Part of a small language model's weights.
Size: 19 layers, width 128, 4 heads of 32 (1 for keys and values), MLP 512 SwiGLU, vocabulary 512, 4.59M parameters.
Each number is 128 + 32 x the weight over its row's rms, rounded and kept within 0 to 255. Layers, rows and columns count from 0. Numbers have three digits each. The size before them is the row's rms in percent of the matrix's.

# layer 9 MLP down, 128x512, rms 0.0673, rows 51-127, columns 128-255
096:142121130123155105164132136130146087136108085085110047116161092140094139155168145110114091069177108122125131132138103137153088116096156141127163145126068099133094055143096134159110167091173133103114128129132115152177135133093132155153162098136153088058164223080131090153098131129087129123103076114142116102134174122176197122159105150112108118068157111149102144116174133214135132158160
097:169130121152133191156137129093161108084119121159140163116167205152134201114131152159186143106131127150152125074041133089168115124196141078120135144101104104132131107144127137127121157157140173123115117151124155097113094128085139086114115120110165142096148099109141170109137199097104163108163155125113163147125133174074152144171073101101173067122060134153116117102100164100032121191158
105:147122101125175062052086124164145108114157130094148136135141114173173091100135078164182154124104111173099092082147138159154084135144109139102071094116145114055145139109119145124174187063112165074139096116153089152120122188133088128112145158139144047077175153153141118114131166142147142131156127103122111150132075145139085112143128110088134157105117136168096119142103094134195126161167
105:119082109057175130096115127089126114077169123121067125089154162145113085140125123111144189158151142170135125175142027115147154122128125107082119158105109151091132150114144144166164059160108082086131045141103142148172088027071133089087113183135131161143114152118124129124127132120128139151101104125130114128113087124135082123125124108143129153103096152114137086100134069079120121153150
101:163139199120114110130127162171087139115107148152108109111110103110187178111187110051104114173089093126094090038110167067184121166144075092124151148107196084139098146115074141121140102129136130125119119108141124096088130140092153117114137076076105067119147204125137085153140195082107102137136130198091108113112119104124103135117089094129102107115129101156159122091104184143094150163136
099:107125100192097139125110047080094096104103145106127132156124120131152170086092134082052145152077074135095153115170167139119121175077162052097138005106165083118072144063117055126110075097082141108067128163111168165074137134124084119124149133142143168169138159146147157119126123153088166118118057164077098114081123140116159077133117130147164180134091137124124108122088096187151161158126
093:091156166103139151113185137122118145037153177069153205140115141115097114049122146103150163231165100142153151104131149166099121113033111157148161092131142117092166100130112140153121082160126129133099184109159121099178154107099127167141149114148166153101083105102108105122123114173134083149093179170100117119086157149115156115197108100148125070110169155108105126111134116150092160165109
098:106182157133145101098126144109142108185180128101111129082118135149158101120118117145130110120078133127127182135129150136112095179147128150111151115157160125070087133140107112153102125180133114125204122104161153159116125142148120117191054115155123132075128071156190143173121109185121132094158122111173129061123071129110131111143064131056171105185160127054138155144123133079136196110127
101:134088182097144133125164160144114148130119194114105158130080140105114112100112099127109180102120130110133163145162166070137103124163161108098119123084147188149113136079109118123125146198089105129099178139151127233127133188109130094065138196117112145101157148150158136170092140157141124099136147137117129065139154168121155136156156137113146113160149144122147148142090138115102143159118
098:182120200145126124087113100180100167136143107174144180095115122072099131103141145071125132094183084138169092121149193131188089123105092112116141159139093194188150100105114117115115104125114161146143160167165050110101145144090065163154116146123077094180090145143155051132080159111127100126140153122101141137088108130120098102124156078124146118093166115095157139149114134179092137105122
097:157182096067113210121099138153084070116174158115140143117178162119108143204079106125173139130182091156163102104156102130135101135122138157127099151133090112076140188156138179152103103130123141163153189098111167181178058124109139139093092101187147109174143173126121113099066118113127125114094133138145176126104118155119101116160121100148096154119156108115165150151121122171182078196091
106:130022141136162067081116094127132133109138140127131124105106120177199077075102112160137160118207152167140144127076130136117100120125139118144132125105106146149178113060145171150140135125109169100106118125081134114117117144134138147128134112177115157101082132117073121099132105151121116103125117155119143123137064120136115166081134178122140114149124153185115140087142081127137140150198
103:131164108143132130120108102122187151112111111112126147075073099145115111071106091135097089146132110105097172115123159109127134139153151136143204143164062176083096130102089169104119102088092140095165103135120190128188128089105121099139099118168186119175150124135128137108175162170116147137130091175106092165117068141184181125108141181098141113143148122114201118166090105123126138128083
097:164120044153240185209187097059140075187118108083153100101128095139161125155107160198149055173097082159146102118141142166169088127173098135124090093106096126083049128116168152151100085168119106103156109065180131121189095090157121135115096060123083105151162122086144121111176139138104123139130155187160146148143102128155120150111104108133127160158142162064138137098140154177158135138174
104:160098154143109138109112076196132132143137144155145122164161108125173164121157078144137122160095117042111107147136096122145126134129162059123170148125106056143095089105138169170145084213090092144162092137079125150217114096158147138121139165137138140191118155135155073130111116082091170151139074167089075174146147167134151158134153103142115102120141076103121100183135142165074163165147
095:109134203061123110203144123135137129085165111108131112119059076173095161135143138117186117086121139158121134139146176116099176068119107169132075138233140133188153018153057106113135144045144114118100117130112141119113121119149082148136103155138114098160128131077105156136120114140206110124210145133087144112174107108110070202132127166099158133164173123146167186158121200132120139176096
102:145147134113114163146146103153069086120115106182048146129142089077139134121117097169080105132121157130161099111163172104158152139132069139111122113132150126138120128102162116104083099110144154158118153145101106164136121123146112161147182173169135110110074142182136083137083153071150155170124177130095104107107107171128119108143138104134115114145108140168100171154157065096163108040161
105:171094131114155053133154150138148139171133157093127176132128124214169123140164116110103062123129131122119128116106115097152102160144110159158145149127181034170122103146016155148062179178081152105106177137122108139136114130156108072132082131137139152123148135118114131177175141120110110193126103180197087191117146125147153137113076118125108123120084116119116128178095166146140053161137
098:159136102126114100112153137145159127073155172135203155103130139135141103161124141160180157133131099124131177156146177148105151067099114124009118162083128141065085100137139099145155126161109123118118053174146114132129126156109104157153128133124089121072198170123130085105147157155124077115110115091160109117140083171147113192151173137061091149070108125124121138124169063050111156113127
097:148180067062062067130123120153123140112159117104159142083201100114073125099102192174107158074139036124119145137165125169167124128101091134118162168109144155118181097101107134118049176193143180127095091091109135110108126164096118131160112181127145068166145147148122118095129134162069166090116135097129109088181123143135128125094174134072086157150192166132085146187158122182158089073143
108:134077122135155131141146128101161110065152087134105130167202198174132119156108201109156103108127108187132141116138136108136152092116105103106095088161128064124157071126098121130081129081115110109108134141062143154152148096075136092118135111118094085113178121108106085141075092184140178063207120079114153101075151169131103116132153202095113158113122165161027108123132132086135099151128
101:200168115150127179132177163111149142185194183101157172051080102130127102138139130082129114145176116104127081151103133164128115085136113110109081135124077119096192119156191120134117161094162158094102119132074132184154113116135119115180062145084107076125118116133136111130109150125175155112103094162119129158132186148147129104135085069109132114144125127168140118130087121102169174158139
092:098106137137131133107148128097147139091133158130148084163102112114125082069160082146148132123115078124138099119168128179129130121120166110144115150108115141092129174088121106097177143144125180101124113124132136171164182134109131148121122138138147086094163160147133167189132108077010136158099161115118124185084176140111182059127132166131124093127115114140124159146152112130148166189120
097:096178103091141161089150110072151166113158108125102094195144200163100073127104100104135145130062110119142207147113066123119100150102102093140141092173124106159114132085073139173146145178097140175199133158117081094119144085137149118154089105114137122163065107151121146191108130128172173092091126134126098145195139146130135103062124191146183164074146114158141106143118153193154127090098
096:143182102139127079109113124119167143098113114138175132132109136109158101102111141103120134058141139080163140127097142110128126121100187166177139180146104144201147100114198126152160144134069135174085088151166135086085133125104140109133118198137157100153166155146130134136202081114145109117147118101127099155120076093099116156165175134143144166159140137132147157115140073133130172114125
111:128129210140162102116163146130162087113093144117148068104146081162160081083184161132121139118082099104109137073149091108124120179108138109160122160122124135100117148125105174137081137145162147178148085122106085139113131169151118127072116164053116114091143106071110100127114148121110172151163121080160117184194146149029121152129139137133133064129131000143130164139168073120140167107066
094:159125120105128123216109151123136108186166195203193135039088098130119140130068146173206109111149141178090130169145116122111079073092153167174122087142160134128120123155148116073140124115087082151120162172158083131171113105120170123071077184127120142163169088140110132106127107155105144083200092092121184080162177100129125172157099098234111134147195158121182081126159129165085100143125
101:147130186131103172124142131083152135163122112136111102136094084194134116135188148179083139126079132096165176128166127074158089097141061104088134123091157161138068130108124150117091149118166083131164131086152104123101155176152043171115138109128128141117124158083096113071072100077138117142160130066153172099152156120070082131125137124113125166153190135077138142130094123131180163181138
100:137133136108112111073160156134111120087127116231093127124065197110124140121117112215137174205119183146087122120056160121173132112103176180117104162080072149071108129142125121123156196202145127136141149139143119125133149081165111157090117116117168060119127157097119118084120133110110130112179131173102174124149147152177148157083141141109086154150075149187160124131158107065109080091115
095:108101142109149143158131163159076153140134173074077139183092081106171150101098129179157140133166130166086095079133127139160039135142082143076106134138094127149133104147129202106095126146113084125151125108089156158151091104113167132161192109182107153146099114119148172152088140127121146155129164104085117102101123072100122179195153147122115160162167127137106141133127072138113107122110
099:139154130133066124082159206121117131108160150126122177121109168106160126138135104148087142190087116104072095174109157129117157138110176112052116135139170113143103097122144091058116149171099143198126137124169036212081112128108086157176123178089143183102160064153173115145077106212122129141114135116147120094146187118106163082151118108144151132082146098144171196081079112139132134112081
102:106136167162081143103125101148164160103154131153202103097187115123173120158147124152133110072100127110104132178144128169098148152111095112126136162172119192099131100119083161100183071179123147109135068173165133122085158121165122125202121114092097110135110113072152073151122101172114154192104116124183073131115048073117137128113119107119120134160111103106159125096085130082137133123145
089:126134137067126111099174164171086085143150112198100125074110133096154153113147125149213098112110168167122142071160087188094157117099150073184155140145121094111076122191132192119113186113119143125161159123083162154159129177140154178108092100163102064122120091050146160147069070141132161108112160079147111095102117132118114101131174144140076114122143113120138111117167118087162106164119
101:154084150189061164102140129142174113132163068110099097128098123155159151167167123110141109217184180127143064107158184087155098065114068154106122079159167148137105177140099112142191179147165093102110094126118146106145087102188155144128083111120125155142126133102116102141118113165120084201147119122135157143126086129145090140132118083060129145160095138133123134100139143132069083157107
098:155200083133112117120149125120112148098106093107088105185151149175152117112135122104095219114105119091101200117094123139177154075084153062125138172110125162177134111165110121090135118160066124076102111136125082123150136105119152148125109165132087116162130130127139142155145126085182173008129138137151028155123116058153122146107176123138120139184060144113162160117202123077157118105119
100:106155102086101163128090109156108107157144128083154137100098149051110174120088113101084153103117099146098141109131129147111088204097062137068124156136127065158061093157147146099103121134084094131088074158102122163076049115091160141140152094165089147134138143174093211128152149132170154121162162151089087116127117144145116113118141104123060148074142174134088124101191082114110132150170
099:136123076210160130078115062107135130119106055092146131163130093156133135137147139118086155070153170132121170117161155146108145075169126158177140085136116167081120164124074158170166119136084109199075142139109188098125160157159101084104233057131152106116080134134151102090109090163124170142182113135169137126133099136141148098118172131090128126126145132100122104144113140160131135102135
108:114103127173211145140070121112167087117148152101116083134072198143160176115137156104085146102127102195135192094096126069143149084121100195123142178125104159183103138165128100130118146129087131113096143134086099143128136085084168143115114137135121126088092118117165117134147102110191166157100125130164112146097166179133106103164190179151182156116138132106051117122137117127108110090189
095:098137103122124169102127135099161129108140101114166135078125136148093131122136166116117149137148137125133167164136124140160124168132152139109178136151115171089222159104089124115173104095131152102162095095126107082181161127118098119126048117103132101093118134054098119113143103100132136137155144094098113115138116111118108101171114060141146089131134112189145127149103138152165062092086
098:172118132109098153109125163111132125112112157143138125118106101104096106144153158149150229112144104168165092105116076100163105132131067140121173181168145092130165135145081120126097129074141093136082104133085089127078086129175155118155123118091121125162132150070050171123127172164060157124141133128116116142106113100121169104126136121080170113193108135151108216103169154115122142133173
103:102106115115177149125085088158111126144051107152157131127096087125101143081097147124158143104105085171152065072154141123124141204152110205128132044127164159118147116093106182101147165122118111168099115102078130117138119196153136100125156111128113101112089092104088150105097154129160113122117154138146091119089122061089177172103113182107102153155119128121122079171151088105141121100152
100:126141156108092143045109169098125142113158134134086127126115115169105109103196124148095131127118121137090120150133098142121149074097081151160112126114153152134133160074106142103105180130068116138137145143106129159106196111193061112160146169167079161110149158143122124154190094121107134120158132084115064111181167111144164129122158211112121117076162080106131114180132205172212130109135
096:059100148075125112102149122066164112065123156142187146083122141120045115132136149163149132154114134105131123170087084152123096162132179104142144166100090158087122113138104070060074190150136136127169127140130091124088136131110087162132138126114131127176117145096123133125181104056134134158115122113048094157195146115090162102136119060104061108169140109197115132051146140100060074107132
099:119125108115131146152102113151143103129088137142147112122126134161136080058113119149176152198105122116114128125127169143154208194113151111165153101110142115113131159149162114164124086160099105115065144095155103136102147118099155134148099112199102193109141118105085116162119154174093089100126159126129194118125119091119120156113043138130115159128134165113098160153110094120123134147156
098:111198121131122132077072138102176129152163143114126098150159128113151109119158145139164138126145148150121161220145100120101110162159157159162139136138119156096105178075073112134156086129150062096168108122092058091126135171140125133101138190129089121141193039118093121167092075138110052153140114113115137128156153144103080138134160084104129122124113111143135089113156098120108112126087
099:176164140072115109069149202139167130111134082143125149101125122151128129107134151137105135116175148137178217103110163075139170099140175144222132147178165201168090118115126152135105116148102151180137145119189097108041091158150138053169170111076122120190094102121130151070137140116078126136162080178143144100162103169118082155109119074111162102134130112139138117164189057109047091067177
103:094187143143135039071120106148082077126158062099129137061153059101121108096136073174152127163098162135127167155105136176145087144160120111069148181125106166174070153138165118087088060092155116159156134163123114160101141189122090100070171110134157135098090126088101112090126107131106083144118181085127111148135114128111099186155176143179104098144178099109134074104150141142105069034176
098:128182099108128153200115094182099122145105116125157159154165130097197106142113171156133164127121136092095160100136162175146109151123108173097209144157169073085146089118105106176105155157132082150061076110150156122118116159072084096164174156187121122146110159141115118120123101157133159160135118187116148154105132089167130145170124192175083151140158129120138121135172135187103065129176
103:151059138096126137113178130106141178145120093110124130078095118146151134069120156165156127142117115149177128103159086160144143119040113134153190141126033182070130163080109133062113151150153132076129107162160121146102174129123143103224158095111120107074115142167113121109199196159111089119094109096171102084146063142076131135146087142063115124114089145190157232143127095108134099098126
104:146079104150117060152177209101164099155083131089118177115111170087131104093084164100158135106106128158128084105133090116185133107168108129101158107141136159133127145088162174135155129134096123199117130104100166119127160195095123153127147097154149140156165180107132170148118126141136132131163111089195157123077135128159126139138155187135157172096098193023089156119132166123145153158114
119:111131097172161151156080079133163117149103125124161121088152181151147159088088148112091137100137082118174132106141152135165194164147116009159122046141132138062124078105118105106103136115078119163126110077188127138166146121108184157125158133141080118121159181102148088222116151108138143069073114136189141109073186128150115095150097119128117150090151184200063140091136108139133171111167
095:099084114146104162177187141132137132111125096113103108136150123155127151158109137044119177123102094108107082161208116143207156174114102189088096151067166074093104132091109120098132158098072149144142100154148132074114107123142130148095178130129123090083115159149126143147063160045119133192107151156162095151114129110107109102124070122166142079149121084145157086118106186179144097119117
111:125131109153106107107081071090195130151155146065112089105153130185100078154123095114115156080134184097091111118140122124164091095113125139069149121103159135139111172170086039197128165096132192165080127185128106087140146106137088091185129096089149120116072154138134101110168112120085181150088108128147072180123190146140109062127123135119164137112131151125075169154144115132141151157120
097:173165178180079124172139128168117138172118082112110175147127106119107127124102160153138141098133153144116101117121103087144110092094151126061150037119196160087154107085066114155109151105129152163138120144160138119108140089106141097104132088084136139071154113136167131122130093115153149133123106105122131160127177116169141118168150145093170094113108126144089164186071138083109138064147
102:164109105153087086095037122063112185116083156121099120165075156151137149164161114122111132186160091097098159087170132129129079130109119148142151112137142042126162134126078129136183160123174129117083162121146146126117057137131156173116140072117100128144172148138170122130110119178089112133108094165166143138098132145108130061088100145124129061150134089098131161100098166122141191127117
096:147124125152144086182113092168172106147106153068080155112103123149191108084080099092106164148122114168226161097142135089166137169144174147076148146164145126127184122124139147132144072118117076090127060141192152134124151172144153081089107166119117134153104136203108102104138162165150119145106126150164115120142158119145111127108126138126116207054125159156170095082073130160175128136165
098:135157111124142137149117116142185098134116157094145100206085114153156085182143127217136077178141143140122143195151138152132184167090131150100185146128197112113088100156104121111095115131128095141140105163099105139106097109202145128141135119119130158120173137123204085110117129119113180115139102180190114059150213090095142150107117178145118118077150113106140177144122130110189136168155
098:141096145080129148166134161112167133126126111101117172177110117088109123107083090135159183110120107124158141134114131072102148132129141120129089168124148161139096141118112138127098155137106205102135130101072109123120124164177096114077150183163121142127114092140140194144165177153128058068139138165083091162199148126115080039102123126108118079119081203129132166082145149102146107124148
096:122173139162106169087075113100114155112124113141120193134200119118130136150172111114105151145124148149166099102117107112137088128131168136151123131155154069112154143138115107138123107116199092170131145104188164134142169106116083086139140115144160145176167105121169122207035111163085130100094152119159164163135125178127159084186135104124141140109141127117048126141120045076142133146113
097:086110105124097093119137166109097140122164060140152099116139131082059125149055149162140157083115145078097143099229117098158108137114138086142149125090120128195057123139154136092166104209087166144134111181170140076158098151147096102086116053097137113119125113143119213085156147123111127125174132171193095101154191136176125176132145117123136141144192138089188123119153126120087145053130
104:213111185092145136162106143103059099201192125135079102115085098173123115141134159180153130099117116130122153132138128131159099176104138117078098086075092139106149139154151130138094048084148166098119129125101132098103120101077161109112117133156144086129129126150150125123138146114055156074160146173107152042154088129073129143138116111133095194178108207207142123091073101098119136133183
103:114137133173167141119125115096132095088084128116153144200177140111106118180063135126173084158114097118148075050156194135119122133171166153139095196099116140079189112079157143159092121208099177139135147098148126112132118092128127158203086089106199131104104141151081166147084203082117146090116132105070141101077128177095128117132065119108065178134136165165123129142068147166122170054113
098:167159159150138163139104108096149103101146118066137149118092147117131124078174173168132097107156054081167147094099161115111132113101159152144144148150057106110107122127108124175194125106137173058128149105151114149161151142136109119148145162191129182116173159156117109125155176179156162102105187154143136174154112091090098163171098085114085138108157141101087142174070093167174158104142
097:110103157111141094068080074139164101118140164105085093150117110125156211142112007124113087155117125100127130113118151171121122071115102112139127146142146186135125165120154149184143111129122090117120157190114083227138128194139135140073171164093150133143089151168139118138176104095167145071048115122172115138184124063132102111122091110122103117112120139151126136140086145109160098163135
095:078172165164137155133183167085144112082151096158157133118105154143121117105141113178145144092068134120142125124114205123114121134122180150148103168136140152125074156176097107106099137133110145129151095133149158049108159131131129078076079119120085046204152073101150132164187180069113152116163102088105144085130170131098119138152108105174150149161098120140155095097144156111093111145217
098:158117123087070131123177128162148118041078108143162132118124105089170123114119111095176125071143129140107056108134073099129086126125129154137133129116125057104136131113132118136176113102084170154110165121144151144134137142154131132151188132071069168142146105119169106080123125124107138160102179124128132111165169158115133125149173047112107144157137130172142078104166145155149141127129
097:138183105062187128099110115130083168113119131123127065218094069148087068123109117076094073122129096159116064128105142190154123126106127153175108209104121115120120187108140154129098096096140115104121142178124090145188122094108127131120098107143150084070077112074105131151124149098156116103101150154075131158060135133085140222187136100089145148127076135130175116186082184100106118159107
100:116158159110131112156139107107197118129169131137137108114108111147099089108158112136175181173131125159123123084161181114080074153145167105130146123146113130106138167137081131111174165090174169131180105122172158122149179197119133090109133150130171055111087084107162157122125156148144101126171084172160134158083147140103136118180125120092147150093133147142128156139117143136123120164113
102:108153084074084112116126114059159134092123152185125140109129095132118082138149155087103122188173156194135084115123124076080127066148151140116124115086175149141200089094151175145082189151195136136118094113060146154126098080156126126114066119121152128110144124135110145102087067138149157140197135126140136123139063128153160130148183136104118162160173148052128105171111138163151148078117
093:145106182152114094143166158075163113113135107146185133121154129097132141105131134093160161094102100119145107106147114164110183122098101162169176078128124111145126128087135138111131126079144122140131097127153120079111119126140118156103166182060105180122108124155100110120162107104148156131128158146180132162182149130148141113108172079074155122155085135061127136125100133185180169081119
094:154132145126180145170078148149112133124115085153141192091133171074099157134069195100135162187140129164069182121148082138134113093124121145132126160121132118141156129143190190180131180172165118114118166085064147109107172132089118117112110156128137156116141166124109209095137113110114152120161141128094152113074141182152176076185154127138111112144134142115145138145181128061137107211109
097:080120123079200103125104151104089151205115090094087109094144117180147111151173138108137110181197116129114110108150100127133135136108082106122135116141170125073133172103106105111113150142143168144147185130196090159121182100120156123095098041097076076129121142124171130117082101076147114088124088123109125127097067107081163136131134151149124082108122092140174144162134122146127055115098
100:180159161201106067176153122092155099132058101192129109124119163153132160081125122097093180116113107063166084112150134080118150186148111128144140115077136126129113129127087112119195136136160117186147106125113150107081076166097089200105127110063154117097074154168151188121115153128126058170112134148169114147109112142118089114114103130130148079123083106181129146136118155132096095153077
105:108098089133150132051153139159137085105086118145123166132127082081182073156120088178115140109105154097179170075151132126140106132130093149094105175097183050107130070118131106116169119071121119113115123090044137115107166093138160127183128127176142169090101071136136195080124138120078171111117106094081130092092143103177111136152090136108163158146060115079129193143114095172166082097113
095:130122101073092104100113117106138151122113125121159121109136124065156140141142105116087130104120141142135140108124165169121074117090070113145202163134085115131164132189076110130116106207167191083110133174124195161117109107125104133121122130131122074111126115166161173162150103136113080140146186112086130111128087098097102100107117139123145101119154116156148148143115181108165159132066
097:102115139184062152150085129133069146127121145117138146106083157109110127115138109187145148121155096112116072118145159136143143068069233129168084163169139184104100093148142183105108117034131125096167113150158125188173187058145108182138158075124138124180131106122193148165114127073114176116148169113170136144123075080150095129134130151131119149166175125103160119129137116103114096161145
098:091126132104156083141185169124093107095163188182092164101177134118106122158149150165140076161113152136160146137099140105129135123112138138105091154162096158109194115148144135144141152124122110118147144138127157132127066112173108183137136137076134098142114125079068104125170191134125136127099198166141152122136137113143168210138082064122134141152094143131137139116128130107100102154124